python train.py --d_model=64 --n_head=1 --vocab_size=2934 --norm_place="pre" --bias="all" --parallel_block=false --init="normal" --init_std_up=0.0625 --init_std_down=0.0148 --lr=0.0107 --beta1=0.93 --schedule="cos" --final_lr_fraction=0.1 --steps=9308
Each number is 128 + 24 x the weight over its row's rms, rounded and kept within 0 to 255. Layers, rows and columns count from 0. The size above them is the row's rms in percent of the matrix's.

# layer 6 attention output (transposed), 64x64, rms 0.218, rows 10-62, columns 0-63
size [107 125 121 124  65  81  14 110  96  58 104  77 120  88 108 124 120 100 106  95 102  69 122 127  96 100  88  91  97 121  55  71  91  72 117  76  99  95 112 108 130 141 128 113 108  99  85 109 106  47  70 103 116]
[[109 121  89 137 142 120 125 176  98 161 114 135 135 129  59 139 117 168 135  99 166 100 103 130 133 152 126 130 150 123 104 154 145 147 122 141 122 146 146 161 123 120 148 147 141 107 146  82 113 100 121 118  85 112  90 117 102 124 158 146 117 146 180 160]
 [164 105  89 124 111 115 135 104 133 128 139 119 112 159 141 165 124  88 150 138 123  91 144  98 125 146 138 106 146 100 146 131 117  89 115  92 123 130 129 150  90 155 146 124 117 181 156 127 109 120  99 108 113 174 113 102 174 161 112 117 137 146 149 184]
 [120 152 131 122 135 160 149 145 112  89 139 158 106 139 168 138 168 101 161 136 169 132  85 170 167 128 133 144 123  95 119 122 102 126 131 119 120  55  85 124 134 143 117 165 148 144 121  87 130 121 157 126 123  98 101 150 106 138 114 117  93 137 121 128]
 [119 125  90 141  33 129  91 138 112 127 159 141 129 137 137 111 149 128 108 148 154 122 100 110 150 136 160  87 135 166 145 155 140 116 111 125 119 146 137 115 106 125 160 115 156 132 151 167 137  96 115 135 137 144 120 119 148 103 123 103 103  95 178 148]
 [154 127 121  99 119 138 102 126 105  82 126 129  75 104 135 136 126 118 105 121 138 110  91 124 158 127 121 140 104 138 174 130 139 160 122 145 101 107 185 137 152 143 112 115 127 166 104 109 179 155 132 107 118 126 163 133 139 107 163  91 121 119 190 125]
 [142 135  99 120 102 133 137  97 147 109 126 114  93 104  76 146 112 117  98 127 124 147 106 114 119 126 134 166 148 163 110 134 148 155 100 159 123 149 112  86 140 145 150 138 126  93  89 100 110 131 154 142 101 172 146 112 164 138 153 132 102 145 159 192]
 [132 139 105 154 137 116 118 136 115 140 183 154 103 116 123 126 151 138  73 128 169 110  97 116 131 116 131 167 144 120 117 117 141  78 138 119 109 127 129 138 113 182 118 141 134 181 125 112 130 142 126 153 139 127 162 124 162 128 122 127  72  93  83 171]
 [140 152 133 117  91 160 128 129 133 102 124 123 143 122 143 119 161 138  91 169  93 169 123 153 170 178 116 136 133 103 107 126 112 159 162 111 112 137 146 137 125 162 123 111 119 157 103 143  90 110 174 157 144  97 113 104 119 119 108  86  80 121 126  97]
 [114 112 151 139 148 168 123 144 149 102  95 136 127 111 134 106 105 160 150 185 106 141 125 157 150 147  63 134 138 118 137 146 124 145 111 109 105 124 139 124 109 120 132 123 152 132 137 110 126 163 118 180  84 138 128 110 169 130 112 131  82  64 117 122]
 [131 125 140 140 119 131 113 118 161  84 147 123 134 124 154 126 130  96 111 137  76 125 133 107 121 105 168 125 151 157 103 136 110  87  92 112 134 142  92 133 105 167 115 137 124 137 108 177 113  96 139 167 160 175 103  92 145 152 147 127  91 145 118 172]
 [104 152 153 129 115 180 138 154  93 129  99 104 191 127 101 117 157 147 125 103  85 110 147 141  96 129 116 131  94  91 131 127 146 150 111 110 160 162 143 166  92 154 100  97 141  92 131 119 133 124 114 161 146 152 108 129 132 110 146 138 103 128 160 124]
 [125 120 127 155 141  61 127 151 106 154 150 116 140 125 153 104 128 133 116 130 165 100 150 136 129  94 111  93 121 147 157 142 123  78 144 104 105 160 156 142 124 134 126 123 111  95 187 112 126 124  96 110 151 109  98 165 185 113 145 126 105 127 160 129]
 [118 123 103 117 145 114 116 131  99 215 153 109 137 141 129 141 148 170 124  89 121 101 106 166 144 120 127 157 127 102 132 128 123  67 170 123 144 135 109 155 123 137 124 135 171 112 149 106 138 154 133 126 104  99 153 161 127 133 104 115 115 100  98 103]
 [133 119 120  85 136 108 149  95 141 125 133 158 120 136 158 125 147 105 163  85 123 172 108 120 159 171 133 110 103  54 133 120 123 134 156 124 115  95 150 140 135 129 168 123 167 173 106  81 116 146 137 120 144 137 138 124 100 125  99 127 152 146 103 117]
 [143 137 109 109 114 142 142 159 163  96 153 103 115 136 134 176 106  80  92 141  91 108 132 128 148 165 129 106 127 162 163 106 121 143 116 126 133 121 152 143 124 127 139 112 121 130  93 152 171 156 121 146  76 124 182 129 111 125 141 108 118  86  88 151]
 [126 126 162  88  99 159 134 131 112 117 141 111 176 128 127 167 110 157 164 115 125 113 133  77 111 189 100 128 131  62 152 101 113 142 154 105 132 109 117 169 108 124 169 140 122 156 130 127 127 140 120 108 114 138 135 103 142 125 108 110 155 139  92 133]
 [145 135 146 151 168 131  94 171 106 163 107 170  98 119  96 109 135 172 132 112 115 147 108 121 124  91 126 148 154 164 121 178  94 141 122 123 100 139 168 121  97 138 125 138 141 146  78 137 140 111 106 115 128  92 103 155 102 122 119 126 133  84 150 132]
 [133 132 116 106 148 153 139 143 124 123 104 140  97 115  86 142 109 153 174  91 155 157 117 155 142 175  87 128 144  90 127 130 129 180 117 121 152 134  96 121 106 100 165 134 131  92 118 100  98 165 129 145 104 109 124 134 116 138 110 131 164 116  94 174]
 [ 90 144 124 111 160 134 147 133  91 140 120 132 142 157 109 139 150 131 133  93  98 161 151 198 103  93 134 137 109 128  97 106 115 137 133 111  96 127 102 152 155 109 119 149 132  92 129  89 102 139 148  88 130 131 179 133 120 113 154 112 168 161 154 127]
 [132 125  92 149 187 151 180 118 130 143 108 130 123 135  97 121 155 138 124 103 142 123 129 152 116 134 112 156 143  76 106 109 144 146 131 153 142  97  90 101 143  81 121 109 123 107 116 130  92 152 112 172 128 127 175 148 125 114  97 146 172 123 135  93]
 [153 139 101 154 129 120 116 113  86 136 134 115 143 154  97 122 142 135 174 115 125 149 145 156 114 107 108 129 113  73 121 173 171 117 119 122 118 114 119 100 114 122  98 107  97  99 192 160  98 152 156 120 125 157 141  87 115 134 143 144 157 136 167 118]
 [120 159  96 120 128  80  83 119 175 143 159 148 130 146 105 160 150 107  96 149  88 165 104 143 117  68 164 136 112 143 110 130 135  98 109 147  93 157 135 142 127 160 141 125 146 117  93 137 136 156 142 149 125 148 137 101 122 148 142 123  86 119 110 142]
 [114 139  93 140 174 113 123 138 131 113 115 144 166 134  87 119 141 126 108 143 189 129 141 125 128 126 123 154 140  92 146 155 125 115 120 129  74 124 128 147 104 154 140 121 121 132 102 159 118 128 128 130  86 159 141  92 140  90 139 117  54 156 128 170]
 [143 147 132 143 136 121 157 115 144 106 155 158 131 141 110 171 141 119 119 123  75 110 127 112 153 120 155 121 145 107  93 101 121 110 129 151 127 144 155 146  73 126 112 117 145 150  77 147 151 127 119 165 123 145 116 102  56 166 113 133  98 134 167 106]
 [105 151 131 144 106 116  94  96 151 169  95 154 135 114 132 131 124 146 105 143 215 115 115 118  92  95 158 138 124 132 101 145 159 118 147 132 101 155 137 114 136 133 126  94 135 138 153 148 153  98 112  86 144 120 107 153 157 108 141 120  91 138 152  99]
 [142 146 143 119 131 128 144 133 125 120 102 123 111  98  83 147  83 150 136 170 125 155 152 139 108 141  92 104 126 174 155 155 126 156 124 111 170 146 137 133 112 113 158 148  90 135 189 106 152 106 107 134  97 132  79  95 109  94 126 134 116 132 108 154]
 [135 134 148 137 155 128 152 133  54  88 149 156  74 126 166  93 146 142 123 115 116 116 144 172 144 134 111 142 126 136 115 139 133 146 145 102 117 108  85 106 151 116 102 143 125 148 166  70 116 123 151 113 138  87 134 155 140 112 140 125 110 165 138 128]
 [129 128 124 142 159 144 134  81 112 136 165 135 140 123  85 136 131 194 137  93 122 110 131 124 125  94 142 112 122 108 128 154 131  87 118 131 168 124 100  96  98 158 106 149 128 120 143 121 153 121 125 199 127 112  74 116 110 165 161 140 112 125 123 132]
 [111 122  88 156 161 119 131 132 130 145 153 165 130 115 112  90 136 140  64 138 176 128 147 120 134 137 112 112  95 153 116 118 181 107 132 146 137 149 127 150 158 102 116 161 133 146 167  66 122 137 118 137 118  80 114 134 115 131 103 165 108 131 104 126]
 [110 150 101 140  91 123 141 131 155 136 150 153 173 157  97 171  97 131 100 145 141 192 139 158 153 114 141 111 100 109  92 138 122 121 158  97 123 118 138 135 115 135 167 106 141  84 103 103 116 135 148 112 102 104 116 135  94 140 126 157 104 165 127 106]
 [126 136  94 124 105 115 129 148 149 136 152 124 154 136 116 165 139  86 131 140 145 135 134  96 133 110 108  88 100 139 142 106 141 140  87 127 100 123 146 128 153 132 104 103 113 140  79 140 153 175  98 100 115 170 152 102 104 133 164 114 134 125 146 204]
 [124 108 127 135 112  71 125 108 110 140 186 157 160 142 155 125 143 129 130 143 154 100 117 104 142  82 135 116 118 144 114 128 140  65 119 120 148 135 119 126 104 137 139 143 129 157 197 115 146 100 143 156 120 113  84 153  89 158 124 136 104 132 106 138]
 [107 137 135 131 117 135 126 102 153 129 121 137 103 124 103  91 102 153 151 122 120 163 163 113 171 200 138 102 121 122 121 150 104 134 146 117 138 149 113  94 101 117 117 144 136 140 112 144 110  65 121 106 120 125  91  88 161 118 113 157 153 143 163 171]
 [155 139 128 113 124 137 163 132 139 127 137 116 172 117 120 166 107 138 158 160 169 138 124  93 121 127  70 113 115  88 152 125 134 142 111 122 117  79 139 122 139 151 130 126 105 185 108 144 159 166 110 110 116 151 126 104 123 159 118 120 121  88  67 129]
 [124 134  96 157 111  91 103 134 143 160 159 153 115 117 127 130 119  94 109 151  82 195 155  87 124 108  99 107 113 138  89 138 141 102 125 107 114 148 163 139 136 148 105 141 118 147 114 116 134 171 136 130 149 115 143 125 135 112 105 171 150 108  96 175]
 [114 128 122 131  72 124 107 117 139 129 142 132 159 147 106 120 104 138 112 174 157 127 152 112 134 103 132 111 114 143 115 152 131 134 104 132 139 153 145 121  67 124  93 125 106 166 117 177 136  85 149 155  81 147  99 142 111 115 120 164 134 137 191 137]
 [131 132  94 126 153  90 143  87 116 112 179 121  93 140 136 157 133  93 129 140 133 121 106 140 117 147 131 124 102  87 128 146 161 133 148 151 138 102  86 115 132 103 155 160 111 164 177 125 126 141 157 108 118 115 125  81 140 125 114 164 118 181 142  94]
 [120 121  96 111 133 143 184 168 111 122 139 109 112 131 135 140 124  94 145 143 127 109 105 126 135 114 114 162  70 150 114 148 103 151  86 132 155  77  98 151 170 136 110 140 123 119 139 143  87 140 151 113 110 180 188 124 112 115 112 142 125 128 140 134]
 [136 153 129  96 128  89 114 127 116 132 178 121 103 141 143 102 148 137  93  82  52 105 129 144 125 116 153 141 116 132 149 148 141  91 118 175 118 122 127 136 124 115 121 129 158  68 141 114 136 144 147 170 120 121 171 151 154 117 149 134  96 121 143 123]
 [136 145 101 100 119 120 141 124 133  89 173 113  95 107  70 145  88 171  79 138 154 147 133 117 135 122 117 144 124 126 117 118 150 162 146 153 139 133 128 146 142 157 128 142 115 170  56  92 133 143 132 123 128 150 145  92 138 118 116 149 144 157  96 124]
 [142 108 163 110 109 114 100 127 107  67 119 161 134 143 164 120 105 121 176 114  82 147 154 140 140 125 129  74 132 124 133 185 127 156 113 119 116 144 129 151 101 129 150 136 141  72 132 129 151 136 148 110 136 145  90 137  99 122 122 136 113 179 121 123]
 [122 148 132 114 117  77  51 107 128 134 112 147 125 127 121 149 128 125 119 117 124 151 139 126 124 127 145 119 120 117 117 114 116  94 103 155  89 165 158  88 154 163 138 130 111 143 123 138 135 128 123  80 141 135 131 135 182 121 177 122  98 164 177 156]
 [110 132 130 146  93 156 169 137 128 166 104 121 127 125 141 132 135  94 182 161 119 160 135 135 124 178 126 113 133 125 121 150 103 151 150  93 113 109 121 117 141 131 133 140 147 192 126 155 102  95 121  73 151 132 113  71 118 129 113 106 107 102 108 120]
 [156  99 119 138 137 119 165 140  71 103 109 128 118 131 135 101 100 110 112 104 127 119 149 146 125 107 118 128 104 149 143 144 129 156 117 153 147 111 201 132 126 122 116 148  98 120 123 106 148 118 149 121 118 114 141 170  98 113 121 153 161 154 191  72]
 [128 136 172 127 169 142 137 105 116  94 104 150 145 111 134 155  89 134 130 101 130 116 143 113 138 143 120 137 109 131 137 123 135 104 149 134 125 125 186 130 115 139 166 139 139  85 175  95 176 117 128  95  86 127 129 167 121 129 126 135  73 119 132  72]
 [139  89 128 116  93 122 128 134 112 194 127  85 140 164 155 128 102 139 176 140 161 120 101 138 104 135 125 123 154 143 140 139  83 134 130 168 130  65 148  92 150 130 155 144 109 103 130 139 116 142 131  79 110 114 120 132 107 150 118 127 161 136 133 104]
 [152 132 142 139 110 138 122 140 105 111 133 107 130 135 112 112 153 109 133 108 100 160 162 131 131 159 107  90  95 144 158 104 157 154 100 123 160 125 115  89 184  94 109 105 103  78 136  88 116 144 111 121 139 118 151 123 132 139 172 115 152 146 139 188]
 [151 107  93 146 163 120 105 110 114 108 133 125  91 143 119 143 119  99 150 125 144 155 161 120 181 170 133  98 107 109 178 151  94  84 139 118 118  95 136 125 154 109 102 161 108 146 128 135 127 136 146 135  83 114 165 104 121 114 157 102 124 138 171 146]
 [142 144 122 108 175 127 154 104  65 103 107 107 129 134 122 109 133 144  69 132 135 104 132 112 117 126 140 126 135 127 161 147 124 127 145 129  90  97 131 149 149 143  99 125 146 179 147 156 151 130 150 136 155 140 153 137 129  90 155 111  62 113 152  93]
 [143 136 106 131 134 119  86 103 137  94 147 144  91 118 110 130 132 137 106  98 132 175 124 144 152 119 150  95 109 152 136 133 153 139 101 128 132 149 102  92 143  97 140 103 112  50 123 112 118 151 148 180 112 130 154 153 138 125 180 115 119 134 158 154]
 [108 136 129 111 116 148 169 104 155  91  98 121 115 100 119 152 120 109 157 177 103 124 130 103 114 135 127 144 108 143 116 132 139 164 123 119 140 136  87 140 179 140 129 169 133 159 137 106 149  92 143 103 130 165 115  54 154 130 127 123 133 144  83 144]
 [104 102 140 153 135 108 144 118 116 174 106 147 141 139 173  74 147 132 144  82 154 126  94 133 128 156 134 140 141  99  71 113 105 103 165 127  92 135 133 110 126 109 117 131 154 136 130 111 116 123 134 104 152 126 146 139 118 107  97 149 187 146 176 127]
 [124 119 122 119 148 188 122 132 148  96  60 127 131 105 186 122 145 117 123 156 137 136 125 106 181 174 118 128 170 130 152  68 117 160 118 111 116 116 110 112 150  92 156  98 144 119  93 132 122 144 122 140 123 151 112 124 136 127 141 114 108 119 145 122]]
# layer 6 attention value, 64x64, rms 0.245, rows 11-62, columns 0-63
size [111 117 127  64  90  26 103  97  68 103  83 108  89 114 116 124 106 111 105 101  83 119 121  92 100  98  93  96 114  67  77 102  82 115  88  95  99 107 103 122 132 127 103 106 104  90 103 108  62  85  96 113]
[[152 160 114 144 165 114 133 111 120 156 126 135  92 140 136  87 123 178 163 127 137  99 101 139 115 125 146 126 147 110 116  96 179 126 152  96 146 147  92 137  86  86 123 178 134 131 155 132 121 126 135 113 105 110 106 122 134 133  76 113 120 179 148 122]
 [111 157 110 153  92  99  72 149 124 159 153 138 140 135 117 146 179 123  98 114 129 132 142 120 120 126 164 164 104 128 163 132  72 145 154 135 108 128 113 119 127 127 140 184  81 132 109 139  76 148 115 130 128 143  94 125  89 112 142 135 126 152 124 125]
 [140 161 103 120 150 153 135 166 127 146 150 145 117 133 102 118 112 136 140 135 149 124 130 130 159 133 155 110 112 125 129  64 182 119 139  37 129  76 120  90 138 160 122 126 131 128 148 128 111 134 131 116 134 102 155 107 117  77 126 140 133 122 153 128]
 [124 157 115 144 112 141  91 152 149 104 114 126  58 112 107 167 165 151 169 119 143 100 116 130 159 112 154 140  82 172 120 125 130 168 115 139 117 114 137 108 117 143 137 141 114  95 113 124 156 111 120 120 125 128 141 121 168  83 156  91 129  95 119 151]
 [173 110 121 116 151 136 120 114 149 117 160 149 123 102 157 106  86 173 162 108 149 121  84 137 140 162  99 139 116 160 119 139  98 115  84 137 135 106  78  93 123 133 143 142 191 114 126 116 102 136 110 135 108 119 122 123 146 105 132 170 125 103 117 156]
 [101 160 121 110 103  97 118 134 140 143 153 128 112 172 108 117 172 135 136 106 125 131 138 117 152 175 128 157 142 166 132 145 191 121 161 115 139  90  73  97 115  97 154 157 142 127  99 105 135 133 107 159 156 111 102 142 154 114  94 123 140 112 139 120]
 [116 114 102 100 120  99  97 141  91 139 144 128 123 107 129 111 136 131 132 139 112 137 128 159 183 140 161 160 128 165 115 144  86 141 179 135 161 129 171  85 104 144  98 101 102 116 119 111  96 129 125 120 124  78 106 166 111 129 140 159 136 139 169 113]
 [160  83 117 158 114 104 111 143  93 119  88 125 102 132 148 122 129  77 130 171 117 113 164 159 140 110 116 162 112 160  99 171 153 131 141  87 105 124 120  93  95 143 103 145 123 123 130  91 108 158 139 120 136 170 153 141 107 157 140 130 154 145 128 148]
 [142 158 126 112 175 110 126 148 125 116 124 150 142 118 173 112 114 145 123  99 101 120  93 169 146 129 105 133 149 125 117  89 150 127 167 108 188 126 100 108 148 118 149 154 152 129  93 138 109 144 118 173 105 117 142 130 109 129  81 162 120 127 160  82]
 [122  91 143 133 129 138 161 157  97 141  90 118 141 113 111 138 151 114 171 130 110 161 125 160 146 106  82 123 143  95 122 110 125  85 145 122 148 105 157 165  97  99 143 120 117 119 105 139 120 119 112 112 135 107 161 112 116 145 200 155 126 108 154 172]
 [ 97 146 133 160 145 134 160 197 131 154 116 125  95 130 141 147 109 110 151 140 138 129 138  89 115 169 100 104 137 130 169  89 181 105 154 116 108 130 107 145 158 116 146 119 148 112 115 106 131  93 110 112 145 113 132  89 157 131 101  88 150 111 121 107]
 [100 123 137 117 123 137 117 121 150 170 134 115 114 176 116 130 149 149 107 103 100 140 162 118 135 179 141 128 174 100 129 146 145 105 161 124  75 100 113 141  95 128 162 108 127 160 111 119 136 113 121  80 133 132 124 130 106 150 171  80 131 130  95 166]
 [100 136 132 110 116 115 113  72 112 131 128 153 118 136 133 138 200 117 154 105 120 129 118  97 144  99 162 131 123 127 154 131 119 112 127 152 106 189 170 100  98 120 124 118  73 149 130 106 134 129 165 135 125 126 104 144 131 121 113 155  87 150 140 172]
 [156 154  88 151 112 136 111 102 158 103 152 103 108 115 118  90 123 139 116 138 115  86 156 156 143 121 169 103  98 140 104 179 152 150 164 132 121 143 122 116 116  82 118 137 104  99 125 143 185 115 142 107 109 141 132 142 123 159 122 173 124  90 129 116]
 [152  91 120 114 114 122 109 101  85 128 137  80 168 151 120 102 142 143 142 120 150  84 104 141 109 103 165 120 129  82 117 148 141 128 149 158 129 158 149 114 101 109 109 141  76 137 167  96 145 136 145 115 155 115 162 119 105 158 152 154 110 162 138 112]
 [118 100 162 104 114 130 140 125 122 142 118 113 104 154 131 179  99 114  87 100 126 113 150 121 148 126 143 168 141 123 123 142 150 184  96  74 113  72 134 120 179 128 162 102 117 141 128 126 114 126  99 146 121 134  97 123 170 110 135 125 149 102 147 153]
 [138  97 150 122 155  86 117 104 136 130 155  97 155 133 113 118 151 115 117 133 154 124 129  85  96  83 160 152 144 130 156 195 113 154  97 121 116 147 117 129  86 128 115 104 111 125 147 137 100 145 147 109 130 147 107 116 107 139 152 161 136 105  97 186]
 [123 106  96 130 128 175 128 123  90 106 187 145 154 151 152 164 158 114  87 102 122 170 138 122  65 125  95 109 144 113 120 131  84 130 140 161 113 152 137 142 129 127 146 131 150 146 109 153 124 123 138 118 131 126 124  86 132 110 157 105 106  94 106 157]
 [158  88 145 174  90  96 143  63 137 120 137 139 153 128 116 122 147  95 105 138 114 162 141 100 138 147 117 124 153 129 136 143  82 109 111 122 112 133 124 188  92 138 107 122 126 147 161 142 135 158  84 118 122 131 143 141 151 135 173 137 110 122  99 148]
 [138 131 116 175 148 101 143 141 123 112 118 102 146 115 130 143 145 142 170 126 151 170 137 112 150 144  85 145 138  81 122 112  98  80  82 122 145 126 139 144 110 147 109 109 169 157 144 188  98 133 158 118 140 110 137 121 139 119 111  68 128 118 131 142]
 [ 73 148  96 126 158 164 135 122 143 124 144 143 127 158 146 142 146 125 155 115 116 146 128 184 161 153 129 158 119 121  96 125 133 101 120  98 121 120  91  81 161 102 148 118 179 110  89 121 127 122 147 167 108  97 129 137 165 131 102 136 109  90 123 126]
 [131 117  87 131 135 108 155 112 128  63 157 136 154 116 116 159 138 131 172 125 160 113 167 143 150 173 106 163 154 136 141 157 150 126 131 112 126  64 100 110 115  86 148 138 128 115 123 109 112 108 102 133 114  99 131 137 150 136 119 172 113 137 134  91]
 [114 172 132 114 108 123  90  95 104 144 128 161 134 132 102 149 111 104 114 106 128 110 103 160 197  95 106 153 109 103 110 140 138 107 160 129 134 119 128 143 163  99 104 128 142 131 138 153 119 133 113 144 101  85 160 161 149 194 119 125 120 121 127 158]
 [116 106 144 123 114 127 133 144 164 149  76 150 131 105  96 173 131 156 140 149 136 146 133 165  86 162 119 138 124 143 138  92 169 107 134 119 124  68 129 127 155 138 140  94 155 124 166 119 121 118 108 128 124  99 126 128 149  61 114 122 153 134 129  89]
 [112 106 157 123 155 126 130 133 128 145 143 132  95 112 141 101  60 104 140 148 185  88 169 152 106 124  96 125 121 120  98 182 118 127 120  78 134 163 119 118 107 141 136 140 113 117 125 136 152 141 161 127 176 108  98 107 103 152 118 124 146 126 142 146]
 [113 147 126 133  68 118  94 138 105 128 141 119 104 123 161 166 121 126 129 125 121 155 160  67  88 150 107 116 136 155 159 164  84 164 165 164 149 122 124 130 102 147 110 161 136 137 129 146 103 128  89 118 160 150 100 100 109 117 123 113 131 132 133 150]
 [130 113 165 138 116  93 130 129 121 143  94 137  93 137 132 134 113 126 118 136 129 155 116 126 151 136  83 131 145  54 155 123 132 139 121 118 122 110  99 159 109 140 174 130 156 187  82 116 122 140 126 167 104  79 152  99 106 165 141 126 153 142 120 143]
 [ 86 114 124  93  95 152 136 158 126 102 106 142  98 162 101 130 134  86 124 162 129 162 180  80 113 149 155 132 100 154 119 134 134 120 115 156 114 116  94 145  95 139  95 133 166 138 129 116 136 124 120 146 175 103 101 128 133 157 118 113 149 169 113 148]
 [119  99  82 128 122 151 134 128 109 125 135 123 149 157 161 152 125 153  91 145 142 139 104 141 166 147 113 140  80  77 181 138 117  99 150 142 109 120 145 102 119 110 128  94 143 126 144 143 116  99 148 104 143  82 100 155 134 146 109 178 143 129 108 167]
 [147 147  40 135 129 156 138 157 114 110 133 141 131 142 101 106 130 145 186 116 164 129 116 147 116 112 127 101  74 122  97 140 138 124 116 131 117 124 108 151 137 110 133 108 112 108 124 123 160 116 164 159 103 133 146 143 176 146  90 148 118  95 102 123]
 [ 85 191 159  89 112 131 106 146 116 168 129 124 105 188 130 127 115 118 135 137 146 143 155 117 147 144 105 101 105 122 152 102 151 106 134 115  95 107 113 115 122 136 170 155 144 132 140 134 114 115 152 174 124 103 107 117 103 149  89  99 127 169 119 105]
 [158 116 107  81 174 109 155 127 112 119 143 164 128  84 122 128  96 132 123 151 121  85 128  98  80 103 136 142 133  92 143 110 138 161 112 141 151 123 129 112 126 133  93 102 127 155 127 114  82 131 158 120 145 124 138 150 103 128 111 142 182 147 177 154]
 [146 119 108 159  87 107 131 124 117 112  99 107 115 137 123  83 140 151 146 117 175 124 124 160 140 124 130 130  85 114 100 194 133 118 114 120 109 152 115 140 116 121 111 110  69 146 148  92 163 124 159 164 124 124 136 166 138 152 128 153 138 151 130  79]
 [126 127  65 107 112 131 188 136 132 169  86 116 122 161 163 145 115 130 143 108  97 122 135 117 140 158 136 144 125 143 111 138 138 123  90 136 148 126 109 112 112 117 100 122 133 107 110 104 161 141 167 163 161 133  87 128 149 130  67 130 160 110 151 143]
 [150 146  99  92 136 162 151 150 137 156 131 138 130 120 115 138  81 142 114 167 151 101 146 172 149 107  92 137 105 120 124  97 133 145  92 114 122  74 128 143 105  88 113 104 151 123 150 140  87 130 166 150 144 101 172 153 118 121 114 120 156 162 140 113]
 [ 78 138 107 152 122 114 117  98 193 125 153 128 118 122 118 152 146 118 171 123 145 120 128 120 131 138 126 105  99 108 137 142  76  93 124 166 134 157 108 123 124 146  60 150 164 149 157 138 113 159 121 120 150 111 131 130 101 149 102 112 109 162 143 103]
 [137 163  80 134 143 151 146 126 142 123 170  98 122 136 127 105 125 129 104  97 134 145 128 121 132 123 104 123 118 132 128 131  90  95 106 174 132 138 111 155 111 171 160 139  67 119 155 162 127 149  74 132 136 175 119 164 118 126 114 118  75 107 122 124]
 [116 170 129 142 104 186 102 124 158 136 132 107 118 111 167 135 121 101 157 115  81 133 167 103 153 190 116 128 151 107 143 110 126 105 127 122 117 137  98 111 137 113 126 133 154 130 102 131 113 120  98 113 132 109 185 116 151 116 144 108 103  95 125 176]
 [ 97 137 117 108 119 139 165 104 117  84 172 120 117 117 139 121 112 168 112 135 169 111  90 129 149 137 127 146 110 122 104 183 119 138 123 168 134 149  79 134 105 106  91 121 153 121  89 108 142 135 125 162 187 116 124 169 142 114 154 140 125 123 119 149]
 [126 148 136 119 148 166 132 144 109 118  87 114 144 109 196 200  93 149 134  96 139 126 122 120 158  79 128 136 125  97 154 143 148 135 141 110 164 128 153 106 137 126 105 124 114 111 132 137  94 137 154 104 131 146 126  71  92 139 118 140 102 127 135 146]
 [115 157 122  96 162 150 124 132 138 114 128 134 126 124 128 177 143 162 152  98 123 140 127 160  71 169  92 125 120 141 172  94 152 151 102 124 141  98 136 107 147 119 113 123 175  97 102  59 124 139 147 131 118 117 150 126 148 111  95 115 129 104 142 117]
 [147 109  81 123 128 110 133 133 108 139 134 155 129 117  93  98 130 119 132  99 130 120 124 160  94 111 142 127 137 140 110 152 140 127 155 123 151 165 176  97 152 170 104 108  79 171 141 132 123 128 126 129 112 146  90 155  81 130  94 163 122 154 179 101]
 [132 145 166 155  93 182 158 128 147 109 131 127  94  97 144 162 110 123  86  99 146 139 118  99 185 122 102 107 117 158 155 134  93 145  71 161 123 125 167 162 115 124 120 132 133 112 130 145 145  91 117 125 126 132 127 110 137 110 137  86 121 145 128 150]
 [146 125 179 127 101 131  94 126 132  93 106 112  94  86 142 178 133 140  90 114 127 113 149 128 126 127 100 137  91 114 140 140 163  84 145 161 108  95 160 103 151 122 155 175 137 127 161 106 157 114 137  91 146 123 114 109 125 170 147 121 151 122 141 139]
 [149 126 131 144 126 174 115 119 159 152 148 102 156 138 130  75 101 140 109 120 160 147  99 130 143 141 133 100 121 105 142 130 109 149  99 122  88 138 156 137 166 151 136 132 105 143 127  91 122 153 146 104  85 160 124 141 118  96 106  78 119 192 110 111]
 [161 121 112 149 117 128 133 163 110  98 132 120 136 135 132 101 107 136 186 143 124 171 114  68  78 133 121  91  82 136 135 119  78 142 101 120 168 156 143 151 105 144 125 125 136 127 113 127 133 103 164 120 126 133 135 107 146 141 155 141 119 114 107 184]
 [173 148  54 162 146  84 124 142 149 105 136 141 105 123 102 162 118 139 110 127 126  89 136 100 121 152 144 160 131 141 156 105 121 185 101 153 139 147 125 126  97 133 139 146 112 160 106 110 136 113 157 115 117 121 140 115 114 170 101  97 111 158 119 127]
 [124 154  93 115  87 127 116 128 155 117  88 153  84 105 149 148 138 146 143 131 148 146 139 125 155 155  77 117 154 161 131 132 123 133 157 129 123 116 114 138 143 114 128 131  97 165 125 123 170 129  81  93 125  86 141 101 138 125 181 136 123 128 172  82]
 [137 128 125 157 156 108 108 149 159 113 146 129 118 103 147 159 111 133 130 144 133 164 108  70 116 138 108 123 115 140 158 104 108 143 108 114 146 110 107 107 107 137 158 105 172 129 129 140 115 127 161 126 130  96 163  91 159 122 133 155 106  64  87 178]
 [136 112 111 123 144 129 157 113  87 112 125 161 111 114 147 112 104 150 153 122 134 106 116 173  86 125 152 130 124 138  75 150  99 116 112 176 148 178  92 102 128 177 120 161 116 120 121 136 141 130 121 160 119 158 103 116  85 131 139 159 109 141 156  96]
 [135  96 140 107 119 119 113  83 102 151 128 182 175 149 115 150 162 103 120 105 117 148 127  88 138 126 125 101 137 146 138  92 120 113 131 189  90 121 151 134 147 126 125 104 121 152 147 119 109 151 126 112 119 164 135 117 135  73  89  91 147 149 151 148]
 [143 114 114 125 151 109  70 145  94 127 108 161 135  78 126 103 155 128 139 157 138 109 113 117 116 112 144 120 153 171 114 115 102 150 146 104 121 100 129 109 116 165  97 166 106  95 156 112 151 137 140  85 120 160 145 150 143 168 146 184 121 138 115 129]]